Weights of a small GPT-style language model, trained from scratch on English Wikipedia: learned positions.
Each number is 200 + 20 x the weight over its row's rms, rounded and kept within 0 to 999. Layers, rows and columns count from 0. The size before them is the row's rms in percent of the matrix's.

# layer 6 MLP down (transposed), 1280x320, rms 0.0607, rows 809-817, columns 240-319
104,183,197,192,171,211,214,227,177,209,189,193,203,203,196,212,221,203,226,179,232,177,208,190,216,212,196,199,189,196,243,197,228,167,173,195,219,177,193,217,168,204,198,204,193,233,220,209,207,223,182,182,165,197,195,181,183,174,228,179,173,209,174,225,217,200,200,195,212,219,167,185,205,202,162,196,208,229,212,236,194
085,170,228,181,201,189,188,225,209,207,212,212,213,197,191,190,175,186,193,192,173,211,172,194,225,212,209,213,196,191,195,226,188,211,201,215,200,191,213,196,179,201,215,201,217,207,229,202,217,213,218,203,196,209,206,190,175,185,196,169,207,211,193,169,169,214,214,207,193,187,213,225,201,201,220,215,178,194,157,200,255
106,186,185,217,186,194,219,206,196,206,194,213,225,199,206,223,241,185,200,189,213,205,223,181,236,176,159,197,217,223,184,203,180,258,236,205,196,183,137,243,192,180,197,201,206,214,167,159,204,209,187,196,191,242,184,179,194,203,198,198,226,211,223,199,195,187,218,226,157,221,189,187,255,210,219,166,181,192,179,246,217
106,198,206,214,186,218,189,202,189,250,171,179,195,183,193,210,231,222,175,187,218,177,187,192,195,177,205,212,178,208,176,201,205,216,192,174,254,191,234,191,193,225,243,208,211,183,212,226,248,205,179,214,179,197,185,191,230,213,202,186,231,172,168,206,187,208,189,190,164,209,221,223,191,180,191,216,175,170,208,204,232
098,185,179,193,188,186,173,174,192,151,210,214,185,216,211,208,204,220,208,160,238,172,262,179,208,221,178,177,178,228,182,199,218,224,163,184,186,213,214,173,198,183,216,229,195,149,205,221,177,201,168,207,212,212,194,222,221,206,212,192,213,200,174,225,192,243,195,213,210,212,160,190,225,180,196,182,172,215,196,159,190
095,203,183,195,180,231,211,203,202,206,163,209,225,176,208,183,245,209,200,181,196,218,210,223,189,190,186,161,162,193,207,210,207,220,225,165,168,236,236,204,197,206,218,234,221,205,207,216,179,244,232,185,203,208,214,178,210,211,150,187,206,218,199,217,194,213,184,216,225,183,228,216,210,209,238,223,191,207,207,208,188
097,195,190,193,217,182,216,218,232,195,174,207,189,208,194,171,213,181,188,173,176,205,208,205,196,203,196,180,178,224,184,199,221,188,204,174,224,156,211,212,224,211,210,188,194,202,200,176,193,225,185,198,222,190,168,221,188,196,190,210,200,242,183,210,192,198,235,195,193,226,205,165,194,181,209,221,199,196,216,192,195
086,241,204,206,190,189,213,227,193,220,223,211,208,213,208,194,172,200,237,171,221,214,187,215,244,219,198,181,178,229,206,190,203,187,201,189,224,221,209,180,215,167,164,185,169,217,184,185,214,155,164,194,193,227,199,214,252,197,163,211,189,227,235,181,190,177,214,221,175,194,174,214,160,201,166,176,184,155,213,192,213
108,182,187,205,191,195,170,192,182,174,190,221,206,209,222,224,193,216,188,222,208,236,235,241,201,190,188,206,234,211,197,200,206,165,187,185,237,199,217,226,214,193,200,197,242,197,195,173,199,197,196,194,216,190,180,222,208,221,212,205,217,217,191,175,201,186,225,215,254,189,178,202,204,207,179,234,187,199,246,217,201
# layer 6 MLP up, 1280x320, rms 0.0776, rows 810-817, columns 240-319
090,179,186,161,193,187,184,200,210,170,179,218,199,201,277,210,179,178,186,212,204,233,163,206,226,175,171,201,211,205,193,217,213,203,224,205,217,204,208,228,228,198,224,213,230,175,178,223,202,173,191,195,225,191,189,212,194,196,178,218,198,178,193,254,209,167,199,217,201,209,225,196,192,227,205,212,198,223,229,173,163
102,193,199,154,234,193,196,206,180,174,212,171,208,197,183,197,196,212,158,206,158,205,205,207,208,222,214,196,204,173,228,156,222,165,214,185,224,217,240,161,215,200,204,222,188,178,202,230,228,185,218,231,190,193,206,219,207,193,196,187,202,191,214,201,202,204,186,194,198,206,232,213,158,183,194,208,221,206,189,176,207
113,239,199,188,200,197,186,217,185,201,199,221,202,194,211,212,176,198,189,208,197,148,236,209,190,221,184,224,212,231,202,237,187,171,240,217,194,176,228,206,193,190,197,221,198,210,198,180,199,195,173,185,191,172,203,195,152,211,199,229,188,206,182,179,232,194,198,176,209,188,231,218,218,186,200,212,171,236,209,213,175
092,158,229,225,220,196,214,250,197,209,227,188,231,228,193,238,227,207,214,206,222,209,191,148,172,200,192,201,218,159,174,228,212,179,233,183,194,219,210,198,181,206,188,169,220,224,190,195,212,170,189,195,209,231,179,169,192,206,203,207,180,203,199,249,224,176,200,228,178,204,214,186,225,204,214,181,218,230,206,194,213
098,202,206,220,208,172,196,198,207,179,194,210,211,205,197,216,175,178,198,192,212,175,180,195,222,204,198,212,235,176,174,202,208,191,186,196,229,199,161,211,236,195,187,181,195,178,188,153,220,169,161,199,219,189,219,215,154,207,230,244,223,204,183,175,226,186,219,205,183,192,194,168,210,214,198,231,175,177,214,195,190
095,181,191,208,172,216,203,219,211,174,231,183,212,218,212,169,251,213,205,210,197,182,152,154,183,204,185,187,207,202,224,191,201,186,214,199,210,189,213,217,177,209,162,211,217,220,201,194,205,207,166,130,192,183,189,219,201,210,156,213,184,152,187,214,203,193,206,202,188,197,231,212,195,205,191,188,197,233,197,183,200
092,220,195,184,211,213,176,169,223,194,184,207,173,207,180,201,219,153,183,214,192,204,232,181,204,219,194,177,214,208,212,207,216,180,202,243,181,205,204,197,196,177,243,214,178,186,202,218,204,221,235,229,198,167,206,187,201,223,218,216,212,179,199,195,205,203,208,182,199,181,211,193,191,198,200,179,240,215,169,208,203
108,183,221,203,189,184,209,210,203,213,194,178,199,196,219,219,226,162,222,200,170,196,188,194,218,226,165,213,192,196,188,238,219,231,199,215,205,222,207,176,200,186,194,214,158,202,185,211,163,232,198,186,215,230,186,191,218,214,238,181,170,196,200,172,209,208,212,190,191,212,177,225,210,201,185,197,236,179,177,192,217